Each number is 50 + 10 x the weight over its row's rms, rounded and kept within 0 to 99. Layers, rows and columns count from 0. The size before them is the row's rms in percent of the matrix's.

# o: layer 4 attention output (transposed), 640x640, rms 0.0407, rows 561-575, columns 480-639
# v: layer 4 attention value, 640x640, rms 0.0412, rows 562-575, columns 480-639
# q: layer 4 attention query, 640x640, rms 0.0482, rows 576-582, columns 480-639
# k: layer 4 attention key, 640x640, rms 0.0463, rows 576-582, columns 480-639
o561 099:46 33 50 46 56 33 54 60 47 49 50 61 50 47 44 31 49 67 65 49 44 57 25 58 61 53 36 45 59 50 62 42 55 47 25 60 39 57 64 33 36 58 47 38 52 45 56 63 58 46 41 55 48 37 47 35 60 43 32 61 38 58 51 56 43 61 54 56 47 49 45 39 50 55 55 56 33 56 26 50 43 49 51 43 43 38 57 41 63 58 49 59 62 63 46 44 55 65 55 40 55 54 58 50 53 72 54 39 68 25 61 31 42 54 60 66 65 31 59 50 65 54 65 61 59 63 38 37 53 73 54 49 56 51 52 40 38 31 30 52 45 60 35 39 44 68 44 53 33 52 36 47 46 57 73 66 55 48 53 69
v562 093:46 52 55 45 46 51 43 44 36 57 50 37 59 55 53 62 64 50 56 49 42 42 40 40 57 55 48 47 38 54 66 55 46 38 23 42 47 41 30 53 50 51 43 50 46 52 43 57 53 50 62 53 56 48 41 44 60 39 55 68 51 51 58 47 43 57 51 52 45 40 51 45 48 63 41 52 56 49 62 51 50 33 48 59 47 65 46 47 46 56 52 57 48 39 52 60 33 48 34 50 31 45 45 42 53 42 60 58 39 39 56 43 36 63 47 48 37 56 50 40 50 57 46 53 63 38 48 58 50 61 43 38 32 52 61 41 67 74 61 44 55 31 58 14 52 63 57 54 43 48 53 45 54 63 64 49 56 61 52 52
o562 098:46 42 49 48 57 54 53 53 61 82 46 59 42 31 49 37 41 51 47 42 34 62 69 41 59 43 44 54 41 46 49 40 51 43 46 40 39 49 47 39 43 42 67 51 44 56 39 52 60 28 56 24 55 58 53 59 42 56 59 52 59 36 48 48 56 40 50 38 59 41 42 43 67 55 50 58 32 29 33 49 54 45 53 35 65 53 62 78 35 41 54 53 66 68 46 54 52 65 47 53 52 60 52 42 51 68 53 52 54 53 51 46 59 41 55 49 40 55 51 65 58 36 48 36 40 45 43 58 58 56 41 44 50 38 53 45 58 57 50 35 48 61 35 41 47 48 60 50 68 54 49 58 69 51 45 77 43 46 60 61
v563 091:53 61 49 52 47 52 41 47 71 60 62 59 53 43 46 61 34 41 48 57 40 73 51 42 57 47 45 51 40 52 65 40 43 52 54 51 44 55 27 49 50 31 58 50 53 56 49 35 47 45 54 38 47 61 44 48 34 53 58 60 50 43 68 57 52 46 53 62 51 57 41 44 62 59 58 45 36 56 40 49 55 69 51 66 48 45 45 56 57 52 55 61 88 36 49 50 36 46 46 61 52 65 44 65 46 57 43 45 48 46 44 46 55 35 46 63 44 64 53 49 39 35 63 59 35 66 45 53 45 48 52 52 45 54 57 56 40 49 53 46 40 32 65 44 34 47 47 58 42 46 52 73 62 42 52 47 55 63 51 53
o563 097:52 51 46 48 57 51 59 53 48 27 51 45 48 54 47 63 52 26 61 42 55 54 53 63 39 52 37 60 37 48 45 43 36 42 75 64 49 50 36 37 42 61 31 53 30 56 49 54 48 54 51 48 49 46 58 68 63 26 46 65 51 46 60 46 44 57 64 57 43 57 45 54 40 65 42 55 44 49 46 60 45 54 62 60 43 53 66 32 29 52 38 65 59 61 58 46 45 74 35 48 50 42 56 52 64 56 32 05 43 50 54 41 51 44 45 36 67 57 65 36 43 61 51 41 60 52 50 66 58 54 58 52 59 56 54 54 42 56 54 53 44 30 64 40 50 52 61 54 47 34 51 47 51 49 61 52 34 62 52 64
v564 098:68 57 48 74 53 50 47 69 49 45 53 40 46 34 32 51 38 46 42 62 47 45 56 46 57 58 46 52 58 54 35 43 54 21 62 54 52 60 51 52 37 44 50 51 33 50 47 55 53 60 67 59 57 60 53 46 58 43 41 46 66 54 42 58 61 57 38 48 47 41 46 55 52 62 67 62 37 52 38 64 56 39 45 48 33 45 43 32 59 52 51 42 60 19 47 49 51 55 78 32 49 36 43 38 33 58 52 58 49 54 47 62 52 38 62 69 54 45 47 45 54 62 59 40 50 61 53 63 43 54 42 47 47 60 30 67 55 60 59 49 40 56 44 46 39 48 40 50 43 36 45 54 47 27 32 66 46 45 65 49
o564 104:51 67 53 51 51 41 33 65 43 40 50 50 65 48 44 54 62 65 50 40 52 27 62 59 33 70 45 55 60 57 52 52 46 55 66 62 56 39 45 57 45 51 54 32 64 50 65 38 42 50 38 66 62 47 40 47 55 46 57 48 63 52 46 40 36 47 21 72 60 46 51 53 53 71 35 46 48 42 53 47 55 61 58 51 32 50 40 52 55 52 43 48 53 60 50 63 59 42 49 50 54 67 37 53 60 48 58 57 51 31 56 60 35 35 65 54 62 48 39 51 61 26 54 60 42 48 61 32 60 50 51 59 47 61 39 41 62 60 46 61 47 42 44 65 70 55 48 61 42 57 52 53 46 54 49 30 46 25 59 47
v565 096:38 34 40 45 63 57 64 44 59 49 43 49 46 32 57 51 29 58 55 53 50 55 55 29 49 56 47 44 53 44 51 48 59 67 49 61 53 17 61 52 22 55 42 52 64 51 47 56 45 51 42 42 52 41 61 58 41 39 40 61 27 55 41 39 41 53 46 45 48 54 68 43 27 35 58 37 65 50 55 54 47 40 61 43 56 56 70 55 51 41 49 61 37 70 51 77 55 51 50 44 42 60 56 48 41 52 77 50 42 46 48 56 37 64 60 51 63 61 54 45 54 61 44 60 60 45 49 51 68 53 34 33 55 46 52 55 43 34 58 66 38 57 47 38 37 61 30 52 32 25 53 41 44 60 50 46 53 33 63 44
o565 103:63 53 53 58 44 40 51 38 59 64 57 45 51 60 49 49 46 61 42 32 54 59 53 50 72 73 57 48 59 49 50 26 39 60 47 50 50 48 43 58 53 37 55 45 63 57 47 48 59 56 51 46 61 43 56 75 50 55 29 60 58 40 59 49 58 56 55 31 60 55 50 59 45 56 36 50 32 50 68 49 60 51 42 47 72 57 52 50 49 72 39 61 44 43 53 50 55 44 68 43 44 57 37 32 62 48 52 50 50 57 61 67 62 54 52 41 56 51 39 52 47 55 58 20 63 56 41 54 59 44 43 45 68 46 55 64 62 33 53 33 57 43 50 45 53 64 48 41 62 41 45 54 49 55 45 64 45 50 48 51
v566 092:36 57 51 47 60 58 67 46 56 64 54 42 64 49 64 39 25 44 58 60 50 50 54 29 58 56 62 75 51 60 47 41 37 51 29 66 52 34 58 40 51 41 29 40 54 51 49 42 47 53 55 72 66 34 60 54 71 58 62 37 61 56 38 57 41 42 55 57 34 43 50 49 58 38 37 38 42 36 48 58 47 55 41 47 41 39 52 32 54 35 55 57 31 51 44 43 63 47 50 39 37 57 55 27 70 49 47 53 50 44 66 58 59 68 57 61 51 64 44 50 45 63 48 49 59 55 52 56 52 34 37 45 63 56 45 43 52 37 50 46 50 51 50 28 53 49 48 57 66 63 48 35 56 39 62 64 59 67 58 42
o566 101:53 78 45 50 49 39 29 40 53 62 55 63 45 43 59 45 61 69 42 42 32 51 50 48 52 74 40 56 40 41 28 38 34 59 48 67 72 36 41 54 44 56 66 51 52 47 43 39 69 52 70 57 45 52 50 57 56 51 54 44 47 53 48 48 54 46 60 55 50 39 41 33 42 49 45 35 50 33 47 56 44 51 59 53 54 56 48 59 50 50 59 43 41 65 63 62 52 39 52 43 28 51 60 53 58 48 58 53 57 35 56 69 55 52 56 65 60 45 51 47 49 48 47 42 43 65 35 45 71 46 46 36 62 42 56 60 63 50 58 56 59 56 36 69 36 50 31 55 54 43 47 60 60 50 53 65 56 51 53 53
v567 090:25 49 49 39 51 66 26 39 41 54 53 61 78 57 52 59 38 36 36 47 42 66 41 62 38 51 41 54 52 53 43 54 58 46 60 47 35 44 42 49 28 55 49 44 61 50 43 51 44 60 44 61 43 48 49 55 52 60 67 54 56 64 48 51 71 34 55 27 51 53 53 55 58 63 57 57 67 61 67 56 55 58 46 57 54 53 41 65 39 43 56 53 52 65 55 53 37 63 45 38 47 46 50 59 52 44 53 64 70 59 56 52 60 45 62 39 59 53 53 46 53 66 46 46 39 65 48 48 56 77 40 54 59 53 52 47 57 43 48 38 62 53 36 51 66 78 48 52 42 50 38 51 51 48 46 44 43 41 46 49
o567 094:52 51 50 46 57 64 50 76 53 46 34 37 43 51 47 50 70 53 67 47 47 48 53 50 61 40 71 48 38 57 39 28 55 51 38 43 40 60 55 60 41 60 61 56 51 48 47 62 56 48 41 59 47 55 39 54 56 61 42 23 57 75 33 51 54 58 55 40 49 61 70 49 58 43 58 51 48 38 58 42 37 60 45 47 59 49 52 44 64 52 28 70 58 35 52 45 72 38 56 39 41 54 62 41 44 58 50 76 43 60 50 62 63 47 70 45 44 40 55 37 48 52 49 61 47 57 43 50 57 50 44 65 41 34 50 43 58 50 50 47 35 51 49 58 39 50 62 36 56 58 70 45 49 31 50 42 61 46 63 31
v568 093:54 56 54 34 64 47 43 47 48 51 58 32 65 46 24 45 62 49 42 28 53 63 46 44 40 49 50 40 51 41 35 44 40 59 71 65 60 47 74 50 58 42 52 50 43 51 49 64 52 47 36 50 65 47 41 54 44 39 54 54 42 52 64 55 64 72 38 47 54 57 47 40 56 52 52 43 48 56 46 64 60 51 51 45 37 55 68 48 42 44 45 68 51 39 44 54 50 64 57 53 68 43 63 74 54 56 45 65 51 41 57 47 41 66 46 51 48 36 40 55 42 54 68 55 34 51 51 47 58 42 50 46 68 53 36 58 46 52 36 38 43 49 53 40 40 56 27 32 40 59 42 49 56 47 36 56 62 36 48 52
o568 101:58 60 61 51 61 53 33 68 44 50 47 39 49 51 42 57 54 45 55 57 57 46 60 48 60 32 55 56 55 60 54 53 46 46 57 63 52 52 59 53 55 56 35 51 44 31 77 43 50 64 53 53 61 46 59 49 48 61 55 62 55 44 51 39 51 65 48 63 53 73 40 39 54 45 52 61 42 40 79 60 46 61 52 45 45 46 52 32 64 54 58 55 27 45 46 51 43 61 48 56 44 79 55 61 46 45 50 37 37 56 48 60 30 59 49 50 44 42 22 51 37 53 46 34 50 50 73 46 56 53 62 68 56 52 64 30 55 34 45 42 36 40 48 33 55 41 52 64 44 45 65 36 35 38 49 37 53 40 57 53
v569 094:59 63 52 52 38 51 40 32 62 63 49 39 58 62 63 58 49 33 63 52 51 66 47 65 43 47 51 75 52 44 58 57 48 39 45 47 61 43 44 49 61 64 52 69 22 47 39 59 43 44 48 42 61 52 61 53 51 58 53 55 65 34 51 53 50 48 46 46 53 47 42 38 46 55 42 41 48 58 37 63 49 36 52 39 52 42 42 49 53 50 52 55 56 29 52 48 57 41 50 71 65 59 31 39 37 46 52 46 34 51 31 47 37 45 54 53 47 55 64 54 37 43 71 56 45 63 40 57 48 47 55 39 45 57 41 46 40 39 62 31 56 51 44 56 38 32 38 43 58 51 49 60 73 50 48 45 46 40 47 42
o569 101:41 44 53 59 43 57 38 46 41 42 57 47 53 39 55 41 55 60 48 59 65 46 41 40 38 43 45 45 59 55 51 51 48 73 51 43 60 51 44 54 55 51 46 61 56 60 51 34 38 28 55 40 59 63 46 70 48 39 55 49 50 56 56 52 49 30 50 52 49 62 58 55 47 54 56 52 65 68 65 62 67 40 45 41 43 46 58 50 57 34 36 68 40 61 40 53 46 45 52 66 51 36 30 48 56 65 28 48 54 66 34 58 44 37 41 42 75 65 64 68 29 57 53 42 68 73 63 63 47 48 49 55 49 54 58 68 61 60 40 59 43 56 61 53 69 47 57 59 44 60 42 41 43 47 59 37 46 49 57 33
v570 094:52 49 52 53 52 58 39 38 32 54 39 50 63 53 58 57 61 49 47 39 65 50 29 50 46 53 54 55 50 58 44 52 56 68 39 34 38 32 22 46 51 51 55 58 55 41 51 82 44 64 41 49 55 49 36 54 46 55 39 36 60 61 49 42 46 58 60 50 54 51 43 49 34 29 28 43 69 64 47 66 51 43 41 43 57 52 69 52 46 53 39 36 51 67 49 46 67 50 54 53 78 64 46 57 53 46 50 48 52 49 53 48 42 56 54 42 50 48 56 48 61 52 49 48 54 47 48 54 45 67 48 47 40 48 50 44 51 43 62 66 62 62 39 47 54 46 55 44 74 54 55 41 53 52 61 48 44 54 29 37
o570 097:35 43 58 54 39 51 47 42 45 66 58 58 63 53 59 49 48 56 35 66 65 56 51 52 53 45 53 44 72 46 50 55 56 74 32 40 45 45 53 58 47 44 57 63 65 56 53 41 53 44 57 61 44 50 41 45 48 60 48 87 41 61 59 67 57 39 37 43 40 60 39 60 41 38 57 42 59 54 39 47 65 39 41 54 45 53 61 44 49 46 51 55 35 35 36 54 65 71 66 46 46 58 35 47 40 59 47 53 44 56 48 38 71 59 46 41 47 23 64 54 24 45 66 30 69 60 45 44 27 64 42 51 64 43 56 61 52 49 48 52 49 55 49 52 49 60 45 45 49 46 75 49 48 55 55 44 56 69 48 56
v571 096:66 47 53 67 41 44 56 42 50 50 60 61 64 51 62 61 50 47 51 57 43 41 41 34 38 67 38 55 63 54 39 53 52 54 49 57 54 47 48 58 55 53 55 42 56 60 48 46 60 64 50 38 73 38 39 53 75 73 56 59 51 32 44 68 33 57 44 50 56 50 37 27 49 49 52 47 55 50 44 50 49 51 51 36 55 39 45 46 49 52 43 41 45 56 37 48 65 41 55 50 36 72 44 64 71 56 60 59 47 55 31 53 54 42 30 66 44 24 55 42 41 59 34 55 33 45 46 58 45 51 60 49 64 44 54 47 45 37 50 58 38 48 47 39 58 54 53 40 47 48 39 51 48 38 63 65 42 63 38 32
o571 098:62 50 51 58 56 44 34 44 55 42 43 37 51 40 57 51 53 49 55 46 20 58 47 51 53 45 55 59 36 31 35 54 40 46 32 51 56 37 48 85 61 46 49 60 48 49 37 47 55 65 52 48 38 57 41 62 44 50 55 33 53 52 32 58 47 29 50 58 59 51 42 33 53 48 42 47 41 63 51 34 67 47 53 50 42 47 18 30 47 49 51 56 51 53 53 50 51 43 56 65 42 54 53 53 52 50 32 70 64 57 46 46 51 52 39 36 50 66 65 51 53 63 29 36 60 54 41 46 60 49 49 51 46 47 39 61 55 38 60 51 53 55 33 61 66 44 38 52 62 51 51 49 41 63 74 37 50 62 33 38
v572 097:42 55 52 44 36 59 52 38 59 42 61 44 46 30 67 41 55 56 48 48 50 49 47 35 42 61 58 79 61 40 62 47 46 57 47 44 61 54 42 41 53 54 20 48 63 60 50 57 50 58 51 51 33 61 41 48 54 70 33 73 68 45 53 32 61 23 51 48 38 55 54 64 51 30 58 52 47 48 48 39 38 70 44 30 46 53 46 49 58 49 50 45 41 41 53 67 54 51 34 43 33 34 65 47 38 50 53 52 45 44 46 57 55 55 37 43 44 44 45 42 48 32 65 39 47 37 47 43 52 40 48 38 44 42 50 55 44 57 53 67 59 29 48 53 46 51 44 46 42 48 53 43 45 32 51 58 67 45 59 35
o572 101:52 44 55 38 58 51 57 61 50 46 39 54 51 38 55 50 57 35 54 63 57 47 56 55 55 45 61 43 53 55 48 39 40 55 57 75 61 43 42 33 46 43 55 53 56 66 50 43 65 45 58 51 45 56 57 43 58 59 54 15 68 51 50 57 48 44 64 52 48 34 57 61 71 46 39 46 51 38 75 52 43 44 50 53 56 42 28 62 47 55 50 51 66 67 57 51 50 34 35 73 54 38 41 37 55 48 56 68 58 36 41 55 49 55 51 35 45 57 60 48 50 48 57 56 45 38 52 43 42 44 53 41 60 54 55 49 52 46 49 51 63 53 25 60 41 56 64 36 41 37 39 54 48 60 38 51 41 42 67 40
v573 090:61 45 42 25 50 51 52 35 51 40 64 54 47 57 45 48 71 41 70 30 47 26 43 48 61 44 68 73 49 63 58 56 39 55 58 39 53 57 32 40 53 50 54 57 64 51 39 51 59 55 57 54 65 36 39 53 60 44 46 38 44 49 64 44 54 34 54 65 51 45 51 61 45 50 40 44 37 43 54 54 28 66 46 34 61 59 46 40 45 49 51 50 58 65 56 51 42 47 43 64 28 53 45 46 68 49 58 64 50 49 56 49 54 59 45 70 38 53 47 50 40 41 42 48 59 66 52 47 50 36 40 40 61 57 30 48 55 47 55 42 36 35 43 38 50 30 58 58 50 37 53 39 35 41 62 53 51 57 52 35
o573 094:56 55 49 28 56 45 72 49 54 53 45 43 46 60 50 53 61 52 37 58 28 36 63 44 54 37 44 50 47 63 37 55 48 54 73 47 37 50 46 44 43 49 59 47 34 71 45 46 40 47 57 53 56 59 51 50 61 38 36 22 65 43 52 37 44 47 52 66 45 46 46 56 56 36 48 46 57 60 74 52 62 50 53 52 80 36 42 56 40 45 54 47 53 45 46 49 48 43 31 54 31 44 50 50 47 45 53 58 50 41 59 52 71 55 59 57 18 68 64 63 58 41 39 44 26 54 41 53 38 47 44 38 65 47 55 45 48 49 52 69 60 43 51 50 49 46 54 48 52 58 50 49 58 56 36 50 37 65 31 66
v574 098:39 61 44 54 43 46 40 35 47 33 41 68 34 56 41 43 33 57 47 65 47 44 42 50 62 52 40 41 54 68 59 36 66 59 57 62 54 39 66 46 40 69 60 41 68 49 56 55 66 41 41 17 49 59 76 53 47 52 59 33 35 61 49 54 61 46 39 30 40 44 54 32 48 28 49 58 67 55 49 51 52 44 36 57 70 49 39 29 54 44 50 59 38 62 50 53 72 40 65 40 50 53 35 41 50 46 42 37 49 50 46 50 53 49 51 45 43 75 61 59 51 60 55 47 49 51 54 47 60 39 50 46 62 48 56 53 53 40 56 48 28 42 43 52 43 62 45 51 56 48 44 49 68 61 50 55 58 48 30 36
o574 106:54 50 48 70 49 58 56 42 52 49 40 35 43 55 43 47 52 71 42 53 49 56 52 63 67 77 47 56 54 61 44 35 47 54 49 68 54 49 41 48 48 39 56 58 51 59 47 46 58 36 60 46 83 55 57 61 46 37 34 44 45 60 50 40 60 42 58 46 34 62 58 50 40 68 59 47 48 58 53 50 45 42 57 35 49 56 56 55 58 47 54 67 38 55 57 62 48 36 67 46 60 54 42 62 40 59 41 23 45 51 58 47 53 40 51 48 56 63 57 42 45 43 62 41 54 60 38 67 61 50 51 57 42 66 45 68 44 36 53 51 46 61 36 58 38 43 60 59 67 56 58 35 41 55 40 48 59 69 40 37
v575 088:22 55 57 16 34 55 46 45 59 54 65 46 39 73 62 52 43 63 83 58 44 55 61 42 47 52 44 27 51 41 52 44 47 56 55 57 60 41 54 51 61 41 54 70 52 61 67 54 31 42 44 51 45 47 46 54 55 38 47 40 64 77 36 39 69 55 61 20 56 50 52 47 53 40 52 40 59 48 55 57 52 65 45 50 53 63 64 63 48 41 53 61 61 68 56 55 54 54 43 65 45 55 62 48 53 46 37 44 47 45 53 42 54 46 57 58 54 54 62 47 41 43 63 47 42 52 54 64 55 55 42 56 56 35 50 46 40 56 38 65 43 48 49 58 47 61 43 60 50 53 47 50 57 44 43 50 53 53 40 38
o575 093:38 48 36 52 60 49 75 54 58 61 65 38 53 61 56 72 43 50 39 51 64 56 64 47 51 41 45 46 55 54 35 28 69 43 52 63 54 57 58 54 67 34 53 36 40 59 58 59 57 52 47 39 52 30 52 47 62 53 62 87 49 50 38 54 65 54 67 32 45 58 33 64 52 46 51 45 58 32 45 60 54 54 62 60 54 46 73 18 47 69 59 42 41 58 45 50 46 59 53 59 50 56 65 41 51 42 40 27 53 56 56 57 56 45 60 54 61 37 61 50 60 57 67 37 52 48 60 45 37 41 45 49 45 39 47 55 35 61 63 37 38 42 64 57 56 39 43 50 40 48 65 62 55 56 45 58 60 48 55 55
q576 097:50 46 69 61 54 60 39 55 61 57 44 64 33 43 48 66 45 64 43 58 59 50 67 36 37 62 49 32 52 44 46 43 47 60 69 46 27 48 46 59 50 69 38 60 45 52 64 56 56 40 51 70 55 49 42 77 50 70 40 45 47 54 53 45 40 43 53 41 24 52 55 53 61 66 60 41 54 49 53 55 43 34 56 46 49 38 43 70 46 49 35 53 35 47 49 57 42 62 32 32 33 45 44 42 58 38 57 47 66 52 39 33 45 60 34 36 52 61 55 34 66 49 59 51 60 53 48 47 50 62 51 47 39 34 62 44 59 66 51 56 70 47 52 55 45 52 42 50 39 63 63 55 56 38 47 47 62 71 55 44
k576 099:60 60 53 56 60 45 48 54 41 39 46 32 54 60 45 62 63 45 38 47 55 64 45 53 60 44 45 63 54 61 55 55 46 53 51 63 62 46 53 59 53 47 57 21 50 60 51 45 57 27 70 42 39 44 60 34 58 36 31 50 36 51 29 40 58 62 36 50 57 50 44 39 43 51 44 54 51 47 46 21 62 48 61 33 37 50 50 62 46 47 51 61 49 54 32 49 53 58 54 67 49 38 44 55 43 54 42 39 39 51 59 66 40 61 50 54 44 38 43 51 40 32 56 39 52 44 35 34 58 42 55 47 65 66 55 49 56 52 63 58 37 41 49 34 55 42 51 51 43 50 50 46 58 63 44 44 57 44 54 29
q577 089:54 65 45 49 52 50 46 52 55 45 62 50 56 50 53 38 60 43 52 39 33 52 38 52 60 43 52 57 48 60 53 56 42 30 38 55 60 56 40 39 53 30 51 45 53 47 44 42 56 49 35 38 46 59 45 25 62 51 46 59 43 36 34 51 57 44 47 65 52 58 51 45 41 46 41 54 38 60 55 52 47 52 62 52 49 63 55 45 44 52 71 53 59 66 54 44 54 39 73 74 65 66 49 49 36 65 41 70 37 52 57 59 47 48 62 52 50 28 36 55 37 36 33 48 55 49 56 45 44 46 52 48 54 56 32 53 53 39 52 42 42 59 41 55 58 52 61 50 66 48 47 51 51 57 72 39 49 38 31 43
k577 089:50 28 57 47 52 55 58 55 59 58 54 56 38 56 54 47 39 52 59 58 42 35 58 41 37 60 60 40 43 29 38 53 54 53 57 37 45 50 52 53 36 54 35 63 40 54 41 52 37 54 34 55 49 46 54 71 48 54 51 52 71 61 73 60 42 35 56 62 48 49 61 53 56 53 60 57 51 39 67 62 50 44 41 54 60 48 47 62 59 53 36 60 37 40 58 63 62 50 36 40 61 55 67 30 61 30 58 45 62 32 33 40 68 47 55 37 62 58 66 49 67 67 51 64 50 64 58 43 58 51 63 57 39 46 52 54 32 48 52 54 51 44 62 48 42 51 50 43 57 40 44 44 47 37 55 51 16 55 59 64
q578 089:68 58 43 40 47 51 48 47 50 40 48 40 39 48 60 42 46 36 45 48 35 50 46 51 57 48 56 49 46 66 45 61 46 46 46 49 63 39 50 41 56 37 44 47 40 51 45 35 52 62 36 41 55 42 55 30 58 55 45 42 53 39 32 34 52 45 58 34 60 54 48 57 34 44 45 58 47 46 51 40 50 53 61 33 68 57 63 40 47 37 59 50 68 58 53 47 54 42 70 50 47 59 47 49 45 59 52 46 36 54 45 62 42 55 61 46 57 48 71 48 52 54 41 47 55 52 53 57 46 46 51 63 56 56 57 56 48 43 60 52 39 49 37 50 36 46 44 46 55 36 48 52 50 41 71 64 37 41 33 65
k578 103:54 25 38 54 47 55 56 34 40 44 59 58 57 53 63 46 60 57 59 61 38 39 49 46 53 43 58 58 61 57 59 50 52 33 46 26 48 64 60 42 67 56 52 54 61 52 42 53 43 51 47 43 48 31 44 67 48 63 44 42 54 44 58 58 38 43 59 45 54 47 47 40 38 46 42 47 53 49 70 43 51 48 29 43 38 49 44 46 48 57 61 65 53 44 50 55 53 30 48 46 44 61 58 47 45 63 56 51 49 59 42 35 63 34 65 41 67 59 42 39 59 59 45 47 57 58 59 54 56 48 41 70 63 37 57 61 50 63 43 31 32 69 49 60 64 49 52 50 43 48 31 45 38 41 53 37 35 22 53 50
q579 090:61 67 53 42 53 39 39 53 59 55 64 53 41 54 48 39 49 42 53 37 56 39 33 48 53 38 52 43 48 58 53 39 45 42 43 47 48 48 39 44 58 36 42 31 48 59 44 35 52 44 31 49 49 61 39 32 62 65 32 55 51 24 37 32 49 38 50 68 65 78 53 44 50 41 47 46 45 62 50 44 43 62 67 55 52 49 47 25 52 51 62 58 51 57 54 37 47 42 69 58 60 72 38 46 40 67 37 64 38 51 51 57 43 37 40 45 60 39 35 49 43 47 41 52 74 48 60 45 39 52 63 36 53 47 44 63 46 41 53 46 47 59 38 41 58 56 51 52 54 45 42 49 37 50 69 53 45 52 54 51
k579 099:62 39 32 62 37 44 62 46 27 69 55 70 63 61 53 48 39 57 43 61 27 40 60 58 49 55 60 45 55 47 52 69 52 45 40 51 53 54 57 61 39 53 44 63 29 50 69 35 59 58 42 46 44 38 64 61 46 51 53 58 71 57 70 54 51 61 62 40 57 38 51 53 39 48 45 38 47 60 67 51 47 36 31 41 47 50 38 66 58 52 56 58 41 33 47 45 54 37 36 63 46 39 57 40 45 50 67 56 51 47 45 42 44 51 85 47 61 69 52 46 56 56 39 52 26 34 56 46 74 25 60 54 51 38 70 52 46 39 64 48 39 39 59 52 55 39 53 41 58 62 40 55 30 57 51 61 37 56 61 56
q580 096:52 22 50 45 44 41 55 52 47 41 51 51 63 40 52 52 61 21 44 50 47 48 49 43 57 55 56 46 48 62 31 38 56 62 47 47 66 39 58 58 37 49 58 43 54 53 43 61 44 48 54 42 60 50 49 58 33 43 56 33 68 48 61 64 39 43 47 48 40 50 34 52 55 61 62 54 62 41 46 49 39 69 53 27 55 39 59 62 67 26 50 52 53 42 56 64 40 60 40 52 34 31 47 70 52 64 50 50 29 49 40 59 56 49 63 37 76 53 52 54 57 57 44 39 39 43 58 53 65 58 33 51 45 43 68 58 51 54 56 47 50 29 39 40 37 57 42 59 58 51 39 60 63 57 53 55 51 31 69 42
k580 093:53 66 50 59 63 58 46 43 43 57 43 39 52 35 56 39 58 44 39 66 38 57 39 34 57 46 40 68 39 59 68 48 54 40 46 52 51 57 42 43 63 41 48 36 50 58 31 44 56 60 50 51 51 34 62 39 59 53 50 44 45 33 33 31 53 56 59 52 42 45 65 46 42 35 38 57 47 78 34 59 57 52 57 63 54 48 38 47 50 46 60 73 65 51 43 40 34 30 59 52 68 45 46 74 60 58 56 60 37 59 44 64 36 50 48 65 34 26 34 48 38 51 46 41 52 59 54 57 42 40 39 60 59 52 54 63 37 43 52 48 46 74 37 57 50 56 57 62 60 55 47 59 48 60 67 46 39 35 41 66
q581 092:54 56 46 39 44 50 48 51 59 46 49 36 39 39 56 38 47 34 54 37 61 54 45 57 59 42 56 35 52 64 43 40 51 43 55 36 42 46 42 55 29 40 25 42 44 51 54 39 40 36 43 53 53 46 31 57 40 60 44 45 47 50 52 57 54 40 32 66 31 44 59 47 41 67 54 45 53 35 45 35 41 57 37 30 41 54 53 49 37 13 41 49 41 34 57 43 50 68 50 51 45 34 50 51 47 66 42 41 41 56 39 40 66 51 64 49 65 39 56 50 58 63 38 54 43 69 66 51 51 52 44 55 45 45 54 54 62 41 54 48 39 34 36 52 43 67 58 55 44 45 47 61 51 36 45 50 44 39 55 66
k581 090:45 63 37 42 50 70 56 46 45 49 65 49 53 50 53 29 71 48 52 44 42 48 52 44 48 41 53 56 40 65 56 39 57 38 42 61 45 58 50 42 56 36 41 45 54 35 32 47 49 63 54 47 41 49 37 34 34 48 56 43 42 39 38 39 49 48 55 58 57 61 44 65 53 62 39 39 61 73 40 43 50 50 36 66 45 56 51 45 52 42 67 65 49 43 49 32 40 31 62 55 65 57 45 65 58 71 50 65 38 44 68 43 46 50 58 54 51 46 32 62 60 38 49 49 49 49 72 50 52 52 37 68 52 58 52 51 44 35 38 32 43 58 43 50 54 36 61 63 65 46 41 58 42 46 64 41 46 15 46 56
q582 095:45 35 28 50 66 56 59 38 57 46 33 29 49 58 56 47 57 45 48 41 56 46 69 59 48 43 64 43 55 74 50 51 53 35 55 47 48 52 61 54 41 49 34 50 45 56 46 42 39 55 59 63 61 57 50 53 49 41 36 51 56 30 54 36 55 47 41 68 26 52 53 65 44 62 65 48 53 42 50 34 37 52 41 52 67 60 46 51 53 27 43 50 47 51 57 55 56 58 49 40 34 52 45 38 41 52 31 38 56 43 45 45 65 71 67 44 32 55 65 49 47 47 38 51 42 60 56 52 52 56 68 68 64 46 41 43 53 38 67 67 48 48 42 38 38 29 58 42 45 44 53 37 57 38 46 49 52 41 58 48
k582 105:44 64 49 33 62 54 47 74 70 40 60 52 33 36 46 36 44 42 66 45 43 59 49 38 48 46 49 38 46 42 51 44 51 61 59 66 46 32 31 58 30 29 44 63 41 46 37 38 52 35 54 51 57 49 37 69 58 55 51 61 44 39 51 56 57 45 60 50 54 42 41 52 53 57 50 58 41 41 36 57 78 49 34 61 57 50 61 32 52 47 36 49 42 64 62 44 57 61 59 47 69 55 30 46 51 67 53 59 59 44 68 45 44 57 34 33 67 37 62 69 49 54 64 62 44 42 68 45 49 49 63 52 45 65 37 49 48 49 34 46 59 29 45 61 56 57 45 56 67 38 37 45 64 44 61 38 46 71 46 35